{
  "num_hidden_layers": 10,
  "hidden_size": 320,
  "num_attention_heads": 10,
  "num_key_value_heads": 2,
  "head_dim": 32,
  "intermediate_size": 832,
  "vocab_size": 32000,
  "hidden_act": "swiglu",
  "norm": "rmsnorm",
  "norm_place": "pre",
  "norm_eps": 1e-05,
  "positions": "rope",
  "rope_theta": 10000.0,
  "rope_fraction": 1.0,
  "qk_norm": true,
  "attn_scale": 0.177,
  "bias": "none",
  "tie_word_embeddings": false,
  "parallel_block": false,
  "init": "trunc",
  "init_std_qkv": 0.0255,
  "init_std_o": 0.0057,
  "init_std_up": 0.0255,
  "init_std_down": 0.00353,
  "optimizer": "muon_variant",
  "learning_rate": 0.00227,
  "lr_mult_o": 0.723,
  "lr_mult_down": 2.0,
  "beta1": 0.95,
  "lr_head": 0.00587,
  "warmup_steps": 0,
  "schedule": "wsd",
  "decay_fraction": 0.899,
  "decay_shape": "cos",
  "final_lr_fraction": 0.0,
  "batch_tokens": [32768, 65536, 131072],
  "max_seq_len": 256,
  "doc_mask": false,
  "train_tokens": 409700000,
  "max_steps": 5737,
  "dataset": "wikipedia_en"
}
Each number is 128 + 24 x the weight over its row's rms, rounded and kept within 0 to 255. Layers, rows and columns count from 0. Numbers have three digits each. The size before them is the row's rms in percent of the matrix's.

# layer 7 MLP down (transposed), 832x320, rms 0.224, rows 674-745, columns 0-63
099:156102087093125147216122173128099104120142128071170075111177177121185106127153146129142121076139130125141154106123119120141110128154137088134093124119097124090177132076130095110132124151114139
109:142124163113071114099117154106104177169131103150152133138116154156131125135127135128118117108159099183083098142133114162119120118152055103138134143095105141101099125149134146092141155085144116
094:131120173149127120097170174115119165125129119127117097107123151105132129149148089073142122121086091137086144124127151098149129144125117113118105126093153080110143094132140139098173121143123127
101:128094132157150115146110134118151081159119121126137116110120157101118132109150111136123144134122178143159123148125144099153161122115142097154110134153121100129144126145150112150093171100160142
092:136123102145139121140131116139151112146142081125134137113159115132150146154116158148117140117130148139109135090096112130141080077145119141129141161114143127159122123138130158168111139103167158
102:109110142111152092090107136071150126130128086105165145124136136157128139124106138076106184142106153150125084134115070132126146129110189110109085103172108143103187113097147133135099133099119138
099:098121140100151160110128110119158124140072101156175144131130128134094144134156109118098140155155148111155116087147119098156128129104107134139170079118125123130121111100087117156076132104139113
091:146120117094108145101122155142152131137141106097134097106122137182127153086160106125136135128128080170148152144124082145150112169105133121139160149078115085150109099109115145091119131180117170
107:127145112140127126075150158116136112106136109137171112122112155132177131131132089097128130094106118124142106108136150145108137146089092096145154137163132092084082106129089145139138092145152094
095:084123148094150129139161133122121079109116161113143160136144118118106126112130090151129110147113127146096100137174153098107121148131136096097146141113114097110131099141193127126104148165143097
093:130127157132064095144137111117124113137136125086151124150133143123163168119132084155134115138135102153107161105104130124148114111110091157155138156076097099111132087154115093141120113127181159
097:140152112171118120134129142074123164149100119113143153091138085114139132084155115191160114105112116192172087135112117127105206129135145136102093120100117123098128081140120126117174146153129132
096:092110113123131136142165153098117098168150171092131138145128140111138096132107161162106141166113140126129130114130107087095133121101097109107123142122151088152129120099134075141133122108165151
101:153123162125132076111096105140174125103137099091096151190128154126100115103111097163147116138129107164105122194125144122134122149139131115124159128141125099125114126165130123140100203130159093
096:126125092158076129143126137150140097096128097127097134160179156133122137162192145145158165160122149130121176120142104121135144090148146169155112134113115123163136130097158173182130084113113119
111:160096148174133171177117161129126132100139125120117118086148119146111180105127139141112109126125136099139123163131055148119171119171127147149163105134125116163145101135128161129120121094125105
097:132127107164140115032132139115103148092103128142073120155123167130110129120124128138133131151123132118130141106135092105118139162128142121095116113195112177127139110149163149098135171119124150
097:129080129154113108181155098120142153128102080144119106075115167121157145120100135118120116131104143144185120142118106146141151117092110135156117088155094151119124157111119118148060109153125103
095:148140138101126156088133113137121121158109137159153102134170104136104140088090165173105123140154083158092144140114131126086119154130126139121122084140124155133107135130104090138145124132108135
097:150130139139122136129124119129124086064134144131133149147096115128109144143118101123153137119135128089103110101095090106100141125087139107120140140109122147119145148127108086110145141122113168
097:083147122144156147180107113106154158155107099106106084116180114129137091112137165143141155167153121135103118131163105139124084141115145082127132142144160121124148086124136110136089129177169125
099:108151123143079158162143127153112107111147139138137145150127136143120127138162157113148155174149143083168124127157112106163111150124120143134125146132122107131130132126130129105128146146108151
102:133147132086148157183071105144178120102118117106098136122081099077176098135137131117143131105126179110159148146146095127130104140135091149114126112121150121143114140105146179118124112150107168
097:116115191136116157070080054128093102142113108165146104132148106105137130095128146117137112138122160165166144169135151172084140104124121094146145153084142151131121121130113143114140166093095112
099:175110140172129192099118147117138168084155141110148139145139085139149082114142175134169130094101142121091134160106097118122139129121140136142104112098104138195166137131158145152109152115103112
115:140126096115133147135134101133150110150118145168191168114091153131148131093110159159105152145147138102103119143092095194062092116160107147134141144144115123128069152123154128137093134098129131
100:196125134135158125227188124097093136100129161131125130129117130121123129137141094140104115129155134127125108124113118099149128129118120120146104096169139156128117103138105110140138130127104106
098:171108148072099134121115154140166090093147104151105087087143140093138095090115135174124146132096073108137109138090186140117168141120170075135150115081117135157141145098136130117130161160089137
099:136149149147170126228150153120163127120152140109152128104115093139113135155123076143121163129145156122103079123177094141113136114118142145142150146113142135130143103143141071167114089123103136
095:138159116153135134038105153146100147117096126110136135132125132140127135113161110117115176116133153125154111171066144146157122142131120122125097115122139132098133140105175140149151147108111118
108:132121115099114159214133154107098139116145169088111131134135130117136130143098095144113111122122137114159153151118098151121115117117138115096113153172121107144115141147138150107142118133149146
104:111122078191141080099148145168116100124130131137105106146094075093110146105146135106105141113104151148112118115069161091128118108137139149142121152152094137163112139144100121138147124125119138
096:158087141134130149143113089113132152125128109180138140124101134058123118125131111107104107105131153127114111101117165088107072123185125113141123141127143138136122107152179098145133128101108118
108:094139137131146138227140148160177136113108106104144138169119078147091122147118113093149121161163150146090133134125191164123125139137150106160141145149120069085110096133106097102105116141137128
112:061146134138144115124140133105133134141137132160100112128146108143092140135123118109143159123153146165115079131184128111118121122123175121127156145111132141173111079094156108133095139115088118
097:106129134119148169189128122148126162130096156156111139189166151095098120107131093146159148158134116105132126151113156144123104136120132129144124151102125126113132125141157148128162094086098107
098:148155104095157106161118103119152065116115115124109126096131115112121091153136160147093162107149135120156092142103119097122117114184137107112128122105088123133152144100100102134128108095119106
098:098124096134109149124155094101133113102136078090139130135124142153133112110137091110106156130116091098126085123167117125115144113093123149134093097122206158111150145121135140110117155120098104
097:105131112119137131240157100138124145150167124136095129130136160150161100146130137125134113184086143135125138119068069147121187101174151111094127130108121095146100107155112105133092097145153110
112:116088166108123128255146139104130147107088101124102101135083097110148130125101127137134169110130112114147122155151139132163133145138095114146143136098182143102165138155112132150145138115145100
101:123154098139140147136130181148118130155138110113148160132104109128121150105108136165076140120126177128137121158111140143139146069092132153098136175078112139075164149127118138144108157123136102
098:132123076152124086091141129141128124146100136157127141127181130107128106138091111133131137105121128144114100093095114168117163127144099139066102142124152095130088141113128106128135170128118148
103:113089107061163096146107105110139115173100115113124110155113147124145105100080137127124133119127091107145139125129105130134140129078124127138156142107080145120149144093119157122131096095099126
095:134135119142122117151152179122118123130086155114121125113143121134168153126092095133100115156179184130078173111111182076140135125168148149114137129140116109123101131115152120140146132126132149
101:178093148114129147060115127153154128112119106130126135131144101156090111137139104132084125120096147146138107134169155140145112128133090114099151168132124128144091125124143163103136106122125068
100:169123123138154109109127158119093146171124134162155091138124175113128107142136142130122120155114112069113129135179156141107142118084154165149106127166147099103110104176113114065135131169129131
093:134102091102148130114137108130145121145131106102120106141121124130130177090122102110103173126113115069124087078137102122137143134148145142149112155129091118136177106164128136115133163146139125
088:193126092162110132173100157166110112154130126110103097102144152140131077100165083162075173095149200124140131150127130142129142126161124123130137118119105160117134107114121121170153175163140121
100:135073138105135133129101120112092076160125134107119135135131119075120131150127128126105146137128114134205146130118129108090143130067110134133082130124109158095122109125073110108156139117149123
095:117122132103106130129152164125108167183176104110134161096142155160124155131097147131133135140155121167111169132104129110140091140092118157119137137138145103128142133142114125090130142114130135
095:115120140146142120138100130165126140123132133142107151149141119128092152122134143179113083157137150140127155122103147121098114106149154110132133154103163129105169098195124095104136112092170159
116:112139101117153128172133170133159100131114119142153163123121090153134156135160126154129123127139130110107137126104167139152138077103137161145174108162085132138109137112132154148134124139135105
096:143102146143119133145140113112141105105101161098150128160144143139142158150110155122075149133106138128099122090112118084132110110153166117125136161182150132120132128121083120151141134130113116
098:116134142119175121066126139135113100120091131172130121140148116092130087140094161087123111146130099128163122120108109094166133137108161107152101130123143132154083155120101122173134134119119135
106:129143149160110104142130123150148081109138130124117109132105167120158123122124093114126117158118132139126178108064169137137117104123161123109148164122148104139137135113120120128134149100139119
094:123134116119076139044151131161134136046123124157141130123116118124118165117149095107142157127108162154122106087134128100104129124139116122110070086135156060136127072137192125096159124144121122
092:097175181117140153198115143167175140154171183116152127101122125099133106165137138126139127111096108119120098094145098103171137127100142105144166133143160144125159130145131128100099143111123127
094:138153071150104116174124138148135114137115102143097118125135140152135126127133119128127121142105113129138115153121082189128143092142129097088103109115128063126087115048185119129133123166135130
098:150097121148109146006133098163158143134138118153145129116119070096091145121130139137167178118161140138120145113138136095112125096119107168137145164109120131143090104097118087126101113160133145
098:073166120117154106083125114166133110133163121136095129107126175151101134131118066149127117141158115111106120129115101108126094148133104134150144161167124149117118118140110132109182138119156167
094:105124158129084138078091149147092124116115136143148152142119143141136152128155148100151185124091055098126132120127094132115068156184104127166143118159122132115092116159125129108125097088139148
107:142091133148120132059125137133116110140181115120136089106112167115169141139137137173119118137131105103117121131165158085096158150171146119134129139088151109127124111149111136121128144105124096
094:130155130132127143152147101095131124154104132162177154136139132068092117131138154111120124131134143134089153109160162100090139166132121146149118101123148102133136149072095127134156110159104116
100:170129114156077142196113097107098092128107135115110135123119059140107125103162142109119114101129064142166146122113157172157121168150159149107119106156107130147110138141076131171103157107164142
112:095122114142169140088098109146096120135120122142119110110144150123110096134092154111142128116156130124119126142126133152118155117134130146117150181088173136132125083118092158168151166090143127
098:124155154117097119131110139146129134090168111087128096125103083135142106111096128087123130169181138149113159128167126094134101149133167127124174164133157089159097152116119168108105139109167139
124:124106143186099121226142100159162128166119133114157131135119096091120100117082118149135118105113123122143104124119140143143116156117083120135156113128155102118145094112129146158147141136114132
104:070133137125120116188114156116142103142140149100096116149163121146140093098135090149132140149155156126111117096120117089118137171145136154152130091120102141084060163149174146128170134142129091
098:128073145103143119116137137148097103132078100115112153129148134102140144100082146154118089149099127134116105137111086126177108113135110122112136127123149133148098104091137112113128121161138146
099:158135148124131097076140113122146139097123136117068170107118099083105102111168071140133113134127131133095158134167131102149118122157155099137121148144101151085137143115164124164170112122166150
095:122138080148112145120157160181118098142096148124091157125101107098148104110172110158156144100146118141074122135162141149101115148149107094120120119132139123150122118114132146140122130129155113
097:140160115169151128094167121134117147086156108126121110147157143093165105099084134139147101103131114148138118151161119138111117096124128122092116121096100131172136114117085087152159118123096153
# layer 7 MLP gate, 832x320, rms 0.113, rows 675-745, columns 0-63
104:140155139116100114126112129130128083135086115133143171151153152125104132138141147125162135129100075106117144116089096160149156090124106133110118113134175149124156086119136138120125131124089124
098:109097131152105133112131098111119138105150085108123136128146098065144065155107093120106117116151098132087124113173140167134150151155163121107136101192107118167154135095164154140110137173126101
100:139134106148107116121122151120131194119128132105104143157136107124105104098113114099129110160148127114077142134114122122142139101074078096132094162157135143136109117143145139130133144094132133
098:091124125140135138115132162159157113082147127154096140134121112087091123145138128094165127175129126085128150116167136139163164110145137117128121122142106112104101097137109116155143096104076102
096:115172130119140163121138127131146126088134076129143122144142155116120136111118140079133116126179128151179111128140136129115152129107104134109129091128128118135186160146125130141146165144125088
102:111093164096143140166116116138154129152152146161101133113116076075148143138150116138121143134137158155129103145159135114141109124089101097154114104123096077163159139100125153124107092113189118
099:121096148174123116132125080148136109130116126135108091160129136123149122116133102158142101151134181169168152127115103117147132091112131152106114148107098065097111125140157114154111110110139158
098:125138097148128093149133076102115145146134123153137132128098077107130093113121136152144110107135159150169101138083157144159131120176110149132114130170105138078121140132129154127128117131107130
107:136139137133133119131074140098140094118138167137164106159145130196145137133125134072150162163150114123101142084144154106135124124140108088113146150127097116118128182106118114130082097089132183
105:189128156114147121131119102134180182072126102124120141088121133087115145122158099127152127135126140115117118143113145126118120170145149080126111143144114119163137134145157122127085132128122120
101:126112173102145123097122128113060149120130123157142155078115155152108136159168107139107136128165113167134144122104142141110149100136130139152163136139096138115119120129122155157087148084144176
101:162148114156152123108129188124157147114155194127117088142134153144141100149119128139114105103141126132119152134129087122143145169128077153090148107150141119127119098114136115162098101140064128
097:070127116136101116131111121149136126157131121121089155161175089137130142117146134135106128153119113091117132094111131159094117111147136163129143132145142118102130131115158116119122092120109178
091:126097159113085172109090142120138134111128101109117144161162164117120156139123149147143075183130146106123161127126087072149121116121124132138122098106124160147106126100155126132125093102106137
102:150113134136116093095135112123123138106102047112124154149150107156118129136127143104113138111162131130086144144090148141111150149116157116100114132127097165105159136114110157126145114104151104
091:142162109144118109131160125114133117114123077154127162111135109155112132138117118093123109088111156121118100113125147154125154136143138127096131108172126166127153103179130161075114146156170118
096:108146112163145169136138164151089124165122123106108108111096126090123099096070098153103114124182119143109159133117112147129107101076134096104167106153138139082113152131109129126111111162141121
100:134089132117106114143141084094092116122151103150114084117111078089087134149125125144127116178136121078144121145121119130144140096160122151121151115116138121099129138116106134136138116160152113
103:133112119139120106122131171097132182122116159130148097147134083162156162110141156152125123123109170124119115117114147113159147126066118108158132131114121113102123141154124123128160114143124108
113:147184073113115138108161138112151151130183142125126110130156128158129101136113128134100123149133108156103143129169125142119111078126162148123131120110122103116124158166168092103141086121150150
102:141074132151153098099143118110159104107142131077116140099164110124106115097124152122108158092108118147084171106108094117151145147179099114115145135164131145154089102116168127178165131153128119
096:090104135151109120099119159118157169196166145126128093141133133150111138106138146148084090122125083141144103150084106118127145151117137122121119146143087107148171148137141119144137120118135135
107:107098111112158113108099205164159098082163109162118131108138169132115141098147134119145140130089147134132115173119119130123171124126119143132141100112131143170121118104100110105114143119145128
093:093164121120138122135140135111097136157095144139110098124121120128151136139129116149104110129119125120164095113135121102168126089138120121122099147129111135066121093125141141164119159148164141
085:122129130106164142124160091100156153143137132159159165144083139130131126073132184156129134140151128118113098164117131146121164109131149126131123167100124107109118105153151129149104129091107140
098:117125105146120124127136140111143068160142144139110175149134122087138106145180135105153184136161122167105102133118139135143110180167138101099104103170101095082103130142145166147132187146149141
106:149116095150097124122133158113125164099148149115120126128129101141149137141096130134138121119132105142134111149108083149101104089190126075152128106114047122175111097124138112177117156103125124
102:120148119096110132134126151132150151093138156178130070145113122096170097109110107156157134130102124170097131155100178130110155128137125112157172133097117144119128118104145107127133129140119126
095:153160172155126132118110158174146131088196135148073166103148144084131191101129092176157106170132148103176174127120119138101097095128111100122123146133133121113091121138113152106127150098152118
104:143125108119144123122128132153173137100108137137112184108134109121099127120146157145123119138128112153072116160112117109127145096107102127140150097173129101119150127145103130132167135106131136
097:101138168149140161157082107135143092118123087153119133166090152170085127094129145130136137146098101127132102128128129100095129151107109130161105159125125086144093134104133159136092131117136104
105:152144145108129146126137130136115127097135117131119129117117118133081115140116060103123120145136156158116096137133098101144130166101130151126146162125121111141057191102110103102118120076114149
103:106163127146113112166118150142115150142133149103121137128132103110093114145175154164151139108167136170155116140095132130135180057184154117150145142148173150099134131131102116127129113123142115
108:122104131128118115098143094108120117130160074169152096160127136135144110174164119143149143126149092111097134082126083094107133142157105141113093106133101175111138133125101086135144114124084109
105:108130102127096092157112145110183100106148127103108154083142150139164127142158102182144124154123157115163113108131128131113094143100146097130149051151148087164125085089167077138144125136127145
092:156110146107126108100122129110139071150118157100128129120129109146129151133119127094096138124126127151140133190152132089146123120074091131127150123117170153122130131130105136144107143149165117
098:148125168104147138138087114144149133142162130063168160138111169099131174155163120086122144144102116135166119101135161147113114111157140129138175135127147130107125133083087142117142134134155150
100:134136126084109103178103140127183125087121124133088159105090114129120096137108121136149142108130163160135123149131132151099134138161146096138112166123130112162123135136118137087120109095155152
096:151155122137131112096127143129149135122111148186150113088136091152132112147134133099145162143107110121116119098119114193164131111153150148163124151109107160129104171149143124134149142136137095
103:152175125121130126122133152167125166093161139128109117112173099133077152096132132123100099124126091153132124163157122170129108121134134137144167112113133146121130133099121137119109184143101102
103:145132066140083114089172119129109168113145126124096151116157122108103142120106127109122155155127143154069123117136131103069143140101108084131125167116133138121126171110107143171141152133115112
102:112088095144113063098147104130098118135144121145107110119104152112155117176166131126079144119119120083122164141128125132138146107162127131120091156150106100130107095114121145146085120115128143
094:163116183150128102110154135181126170144133117135086118137167159159092109135097138116174120151071149165155147151138070148083118150076082093142141112125144134136111138125138128130191198170143171
094:140134156159124093082136160136118121147068154128133121140139143113152124100131090118136130144125128095125136126107140144143121131145148133126116085116164139090149107119119128131133133100138113
100:108128130117151123127123136178153152139123104126122118117092102154117115072172096131108144123100121139156162139118123100094145102144128131129147151142129157130127089095126119157133136116079098
100:097135119139103107098111204132117157138173106135074064121136086134099137130113120113124131137152125144154129148124086158137138105157115102134102126168091111113107139133138129121133164059135116
099:132120129118166096133147144105112176151127170099098125150119145102133146113147197130153161103114070084114092107159122094142108158132080149150141135150110144138152094137130158124133126179130139
104:120168085100111135121153157139103116104137124165122145119153130140108137148115095098179161143137100148116127157105101107130114144135103133174146147103114139114105109133113120159108067148071107
105:114116152125120108105172132164212083130096113160129116127134086153117085134153097157103100079084104119133091130110176101145107158116135120140151100112129130118169088135098127119139136143132151
100:160104126114146052136135131126187118125163147160093113117130140102131143060117063111137089119155122174113133123137092113123125118139096114122104133145125120143100134122135125132130101143123121
096:092151103143076157140180080137163140110130162108092105171138108108134132123106094101109131137113104138121148142139157111125183122158150104166139113137074099122135128166141154143125093117143114
101:124075129120154051132147119133089114138142140113150154155118180202119108079099144171130152111127128148112083156154140186138103125123129104159109167145141153149145144137134093114132135127137138
101:162143074084099111111098112084133110122138155148141128104141155157110165100087189104150111088122108149104120127123099148118153091154100106106129118158143149082121095178128127134134114103109159
108:123101141189064115115089120128104147149115141123165161137139081145151118132127143140137128113150132115090094091153139166124086112171086128141126145132120125130110108118075125130143142169137158
103:122142138175135155127157142154149111122155091126128106139113117178118050125164112193170097135108120092144126119078149065115144135149165118121143129114133141115112132128116164104154159152138079
097:138104115120120116124111151119087099131103119117159148141108148124118159064142107162096111143128122111112163096122123103144119089158151130130089097098153098135130095107118176118134119188117113
106:125171155134119146100098161136132107118120137122109168130131110136115128089166122088142098127122133136166103132127171150153066147137099126094136129118104165111140113186142110115131122120148140
095:124106093122190132152110158135132075089089173125088105140130137133136108145130125132136129141145146150111153094114129131120116129148114128156149124131094120074103092090143114103150152153132115
101:150153117138141085121137131153146111128131092140131140154096128104129145135134117154147105104111142143095127140175154127151133158104106120135114085090170139123119123169118067089118117083118096
098:085104104102120157158121171163120106160159130132106087165174127150138114121096144117161109105156103145150121145106118090151138115142125085136136103148137168125143142117153119140160163103092167
101:087157118137105086075094129160140136166172103103110114136148162152145096086147132138161138117117134153107136113128136089168124141135141153142111140070131131093142125141128156132180118119116096
103:098140138173129107109134122150144120143171133141149167155110121134085102135143138109105144110145136160125130099140169121130134129118135092146125107144118112202118088171140137087099078115159128
110:146114156145131097148121155083156108135146130089086127107142165118152120133120148095147150119109121138125122092146084130148130136133152167129151172160116128147072084119158106146133096088122171
112:104117122134133117138152139128123105136135143112136127123134106155137122111104164133106162158093158152129084128102130124155112119152110140158165162096119129149134100153139106053147139133156111
104:133142124141120100175134116131149157110099108113139167120139089117101207109113164127105101134123093105124100151088092135172127094132165138138139148116135098104103116148129126132174125118106129
086:155152128091123133146128127101107095122119106113120122082118097177120150129107155144123086131120148140143089149134123125137140128107112120104098122061139124138168121120135158105139133134154144
098:159123079148153147072119121119123097120092151087145139134154126106142122106120116122131107144120113128136128135100105159141132132140118118137132113179150129151141103111102150117089120149141118
102:122132118166149120110047085133079130122132138112117078152134101134110167105148140159112096157080090105118144121142120172153122117135153106125129089101125156150102176113143130152118136117132086
099:149148110130125139117085140122111124098105109170121124125111126100105151189177101126150082137105155126150158155105144124092130111119120175153128178141131130138192132156144101121137138132113114
106:158125116132112089116125137144150152162151113096115091125130108125097142110112114099066139151124122163127113151163098124156164172112145147133157183129113113113116115134112110121127123175127149
100:124162139119114109106155106132116137117136123159157132116127134117145169146166206147167166159128123106096085121097138179139112129157175158111110147128133112080142183133121141139141119130134107
# layer 7 MLP up, 832x320, rms 0.118, rows 675-745, columns 0-63
101:166144147155138094115114120153140137130143098122136087119186119161138131183065108107146088170109166123138118098141118150130123101106114137128086126148094128090084141152112136136114164123146139
098:123152114124139088139123119127112133148142170112122088117141146123101116091151132137081105114134174125106107120113145108116112095080132129095161142131169117141077122135146151109125142160116100
109:101161112141096125093150113191120129117164115121184103127147097139103114126103119142152129115135153121137118124100129091121099166112130103140094167138121098143095157142148122132106121121145150
097:126153111108161135136071116133111076136159165154104102119115114098138115137129096122133136135114127140161148123162081104145124131145132146082107117123122138154162100097083130094179144086151150
095:127112185171128153077161154129157152076113139158159122112094156078100123109162130141142130138143172120100158114174135106142129122115144134125088144098088177089107144081133154120128098118122113
100:117124117155138162159131083114108159123137120103131144092139113113100087128141143122089139141141149097145138104142105144112169105155088129144102110125172127149158106081067078121117160166087112
099:111086107118163113136142150139110141145160151071114144164147132133123097120147102172138136113126121107167156137161152126162063171148139101082165121131115130094113148142108163116110153177161070
096:134123159118148156132157107145090149176129135114144155150137130162124153099117105094155133154110111124103155129121122147123123132139087118164133147149109137109098089137098062131137093114136165
102:142090091113139144133108158116151117131131106123123133148129117127153144176128086141106135129152147125148129122122100119116137146157158046120157098094099116137152105132152109145180104168147141
106:117148154127100138186143111129129136149177126125166122165117100137095083145177122127078103145138097126154167110144133134096153122136135150152107129113157120158176126126091139155144140098102093
099:150114143130137114121122159083113116127107135126132129147100105163084140137116136103120101157096133150166081082140143171121147097138083156081161132154100148116166126123114142139119112141112139
100:112112134126084107139137111150107163111168103198115182142138155156121132127130138122103140111140087123133143150119147062127096138144108132115152123157088191151147163130163158114104151070127142
100:109125153167141090111102146086131102115092132077124139155154109123145063130108134130094130108124140115128110126124095093085126128121166076106121097151138132097137125107105148088136132103113168
093:146154150112135142120132124128130123132131169124135111105137134099098125136124114154116116156113190104095112168169109131104120102169082115165103103155136145139123105174124138098088150099122122
104:111102143147093143083159150102145178115130135140116183132172138106136106158118142135105171112112119129110106130132129133111118169168145125134097126151133149094153160152119147134139159116141086
101:108079109087129195145117103158161148093112160171140090120133148151130101148091071123105149082117120114149141173132144112140081152130092106116103149120108111145106164116146094132100099127136129
095:172128125139110141090135162155115167164117098182141117139145130051106089113112101170100130131125101083120115093161092127128135131142139081166114130134130162133135099134121141106115133109163118
100:155121133146129140137128154146092155148099096113098128146155164147127162171150126114117084114132135167064169120120106128100126165119083128123100120142158168160160128144157106101129113179088142
098:142064131108106096132147040105095089142148121106097149132130131108117102107102109146111145129130148135126178112122142141157133125132136113125168117118149145121120168137116079127140095129124136
104:147129109121138083135107139113127156105120110128147097134105099147119204137122131105103101107128128098123127132113129178129133125168140139102135128105166104130145100101117150112104120106116164
102:091158183149132163153135093090098081100127147142156114112152151114108138123137129146170136139117142118115137088138127112122115107115149113138122137150141112134136111141158149130124121125137111
097:128134138104150104166141152139131143138118125125095125083140110168132164139110129128129140118172140149144088094128144158144164146141222166132083094151141140139136132131129091139113144146120127
106:148115154154126140135102134122136137102136141139133120106142085119146111122159108116156149104089117187143105131148167139083131137156113114130151167081150126145147159126162113134172130072095099
098:146149137148148116141153128143143136159106136122149123117112118130142138134112150145120145176152138122124175130124096078088149124104139122084164113118109118156139167149175114149147140135106150
091:148166148179134108119128149151138149118124093104092091133141080147110148135112118079133143087107152109160133104134160106194122141099173125091094106097156143122125129122128137137145143129134114
092:133105118086149141114150108140077131128131128144134151080107114127139082159156151117104148148124126130136085086126141177157134109134123128109125129161124154102143129140079161128114164128159123
100:162140146124087129102124179123126111118157147127123124154145170121148157085166143157113144130127094107107136161152182168123096144148163147164086118126192149108123165125113112124081127134111099
105:137131109063109136119096121143134155126115150132150130125153089118162117049147144113140131093121132143161126119119112117115161137144119107137169101124164123120152106102109105113117143148136150
102:128122097114131156129119139156084159137130113191139082117130148152141106111155100159169160109161137165115081148102141181107141148107103088127135134141121160133090131129143154082097120162123111
103:154123142127121092136118134139149112153133108142137107118129169152175148127101143145135141141118153133182148127144153147113117191112144096132104115092112115159122166140125137131118117095157115
093:104121102149073124114153076115141134128113142110122151088112132089150090161159115116136138135117145140113114106103181081125136149144156092106161107139125081107101097120158123091153139158099090
098:153145129123172154129118096125128087133135109146127134104146148128106114081126126111125119107147118110085119102119145087123105087174127115103128152140146085141144097189156120162123117088116154
105:137080088149115132074132123115092173114109139122144142168135128141145122148123134137118131131126136146106135124107145153130160126105125126170133134119168104131118093151132131110099101107109150
098:108137097155125128103103140136140100119141131118131141119123129144153118153143162115136123135089142143133144135179114103117116129139111089096171149105118121156173125144086119108125094119137177
105:128099127128115124127122088085139125138164118124111132102114125117104109114150132124113098119119160119100124101149157153163114087158121116173100173082111161099105159148122170097113100127114106
099:129162144132134103133118104159169104117111110125134093169118111137108151139121138173128133118141145146144122097096186120107090114128131113124165103134103105123151093044087132122121080116129121
097:144088111147148133142104135129143159125115094112195137130160119137104151149167118112104127161115133132118145127117132087112137095119090100161116128154162198126163147124133141084180140153133105
098:119142133102135174131166106097167130127151101101101107123125143118168129140177150121139137175145092127104161111133096158167092169137098098076129089128119106120128120119088154131159142116149126
111:111122089155125094142096115073157129106089093169133114120091117174127075121121153159113099115142131144159114122145099135141103113152091156124124117111097104125143124124158108142131102119149136
108:119122134145145147119124152110116141131132101111120109172105150157093138089116144141135144115133132145144083108114133110113134117145155119131095124132087125079164191164130154139097162122168113
102:162132134112134152130118169112086160135123123144100097122169095137138142145113102135124117114145139163142147136129090134128127113138099083130123133125153157109144120136161136160176167094127124
103:127116086160111080118128104155109135129119120114112128150134163160130131131150102105087118124129106099122153134118142112151137135133122173151120106112118142131113095133088146139085111112104137
106:077112165119144110103138163133118092106100146130138142127168155091132133113094114112125177102163135160111104074109132082129104137095112156143127135139122102120121148144091134155152099113083103
095:159126150175161145161121084131135131085127113125171135152161135110148119109161136133094118120147129106115163136158144125127119128105122176147158122124109140141135135167115117147140110166138132
095:122168135178109111132151134095126134143117125170126137175123167152157127167095139158146131112144132137137118141114114125135183160086140101099156124122124121118110110133172138120106117126128120
100:123140102139150152149135131137123138137121142133135178105116137119104127140084117109153127142127134140095160089114103110177099142126153189102095117143111125184115113132101125097138102129095035
104:131141181122111140115128102104147068142141155122140120144133106174123152098150171164098122169144114086141129117131119115134154149116147144112103148124157138107120155107091146101114168137087145
103:118098105161127134125124121128112079186103108117124172099106132086118136122148095170123155158151119107141121145115117102118138152106131100143123152130151127131104148119124151169133136085155095
100:113154115147140122118125141117120142131119153119166089086123103112155135156109106116145160136116103141142146106100150166133151133160139132134202104127154113157155149131116110124132155195068155
105:163136151136164115115127118121137184105140121124106153166138139155082123074100113121096147107127124150145146143136076131139166138095130183070130158138178118126144119129171118109099090151110141
098:134188128118095124120136151135159095120073144147116158107157136125162090112142139122098155131156136131123125147169159140173089113133136089132120117145112117109135111101126141127091085164131153
102:105157096149134149101123047107156093113112127118159164173139121171152079093156128114114153120143129164148144099124113130146126146144147116125128124121106156141086107149116153115155129109109141
104:053124123110133151125129125180156126110088109160135111143112100130153087145150083122177118111150135124146150121136052135091133126127119149100102154096104108143183120084135148136180093079120088
104:135117072124164111121132109149133143131142142120114194142130122082098084161113090149123143172143136150118183124092138167131107119130117103085110142117160058177127141140119121152151167136131131
096:142148108201138100124117174105145141142087093128126128152097085107144133175128153138146105149122128185185157125095112084137152149071120131086156112124130132151165084108139147101128135125133129
099:085107140129130101112170183112110145140126156154132109150130126106128110144084129142127127092129156199142160130111134119116099144145139122167147117146173125121092190077141137087131139104170128
100:128144136165088142145129120086148120111069112174140133146150139176123128136144088162138077122136138134128140140083094157136110120114096151106092155089147122106107167147103133080103158145138149
093:154110138153120109116125110120103144115100100115148105149100091101140138133142095068148099124105153115103111158134153121153064137124130101126125135116141150118138102091078139122103110135155143
104:105109147133148122107101079161136106093133118137093129158140147145145075111127146149123152149121157135087092085134159116149158134130185168141087128097162129102098154117139158181122102095152148
100:151137122183164130084173106143153132109135140166121139102085080111129132139103138113149124192142108128122182103126170166124164126159168115144097114126143112123161114080135138144149116189154112
106:127097118120145147102081119177127136128157118103107098115085147132147149152118125117132137135158108085186148098154125110130129112144102154139135123124142127108127141140104165146130140123090116
104:096155141141145117129129159123130167118153128140141135117142155139101146093114109137102147142133153124168166176153144110123139117090093153120136134118130124210138106132119095103120110129120112
101:142100080135148109127134129122135142132108142099102109112124155155132131123107128131134130124122099091125105112122107108156123125136111141119145154136135126145136110114169083092124102104091094
100:115101114110138133149129126084070152094121087097180152122134117135133128135113144147087102117146144145138125120115131152113122122142172102113099129135164118120134114143104153138136127136088130
102:123105106150130154134122102106136133159180110089114101146108102106105124111119126158162120129101089118090095129151119097108135173117113138167165106130077114161087096110161136151144156107121153
107:120138128143134149120162132116137123127102103111152132158128104149137134135075112168125133148144183127092135141133105145095130162138090149137154117137138118120135128140110126169142125140113138
094:141093135136139087145128128102153152108156129105128093125174129139118143126103083143162143104125144118151146134140110122097144126122143135131131148114135113127113117147133099133199138132142096
102:132097117114154139126126122144159188137154126132113123196102119126137124124097053124122109166109188161105115106113097130137087129125111104140114152125125125102142149083131097091119127149124145
099:138119106109130155081093114172114125146110118153149132110105141142133130099095130151143150139119136152131125145107118093122140185107107182167147115132122072158092104108094117131119159099144130
105:139156136116078103124177120152095097103118167169162092112115132144124097132130126149179099110140113166138116142162120151121134102120102106093091144127101115145147122129119151142133108138087113
099:112178137131118187115083119105091129157136108142132164153140153152119141121103079093137130138065139145137103132151135104130110148113118139136137136117130150124156121089186126127109119131138154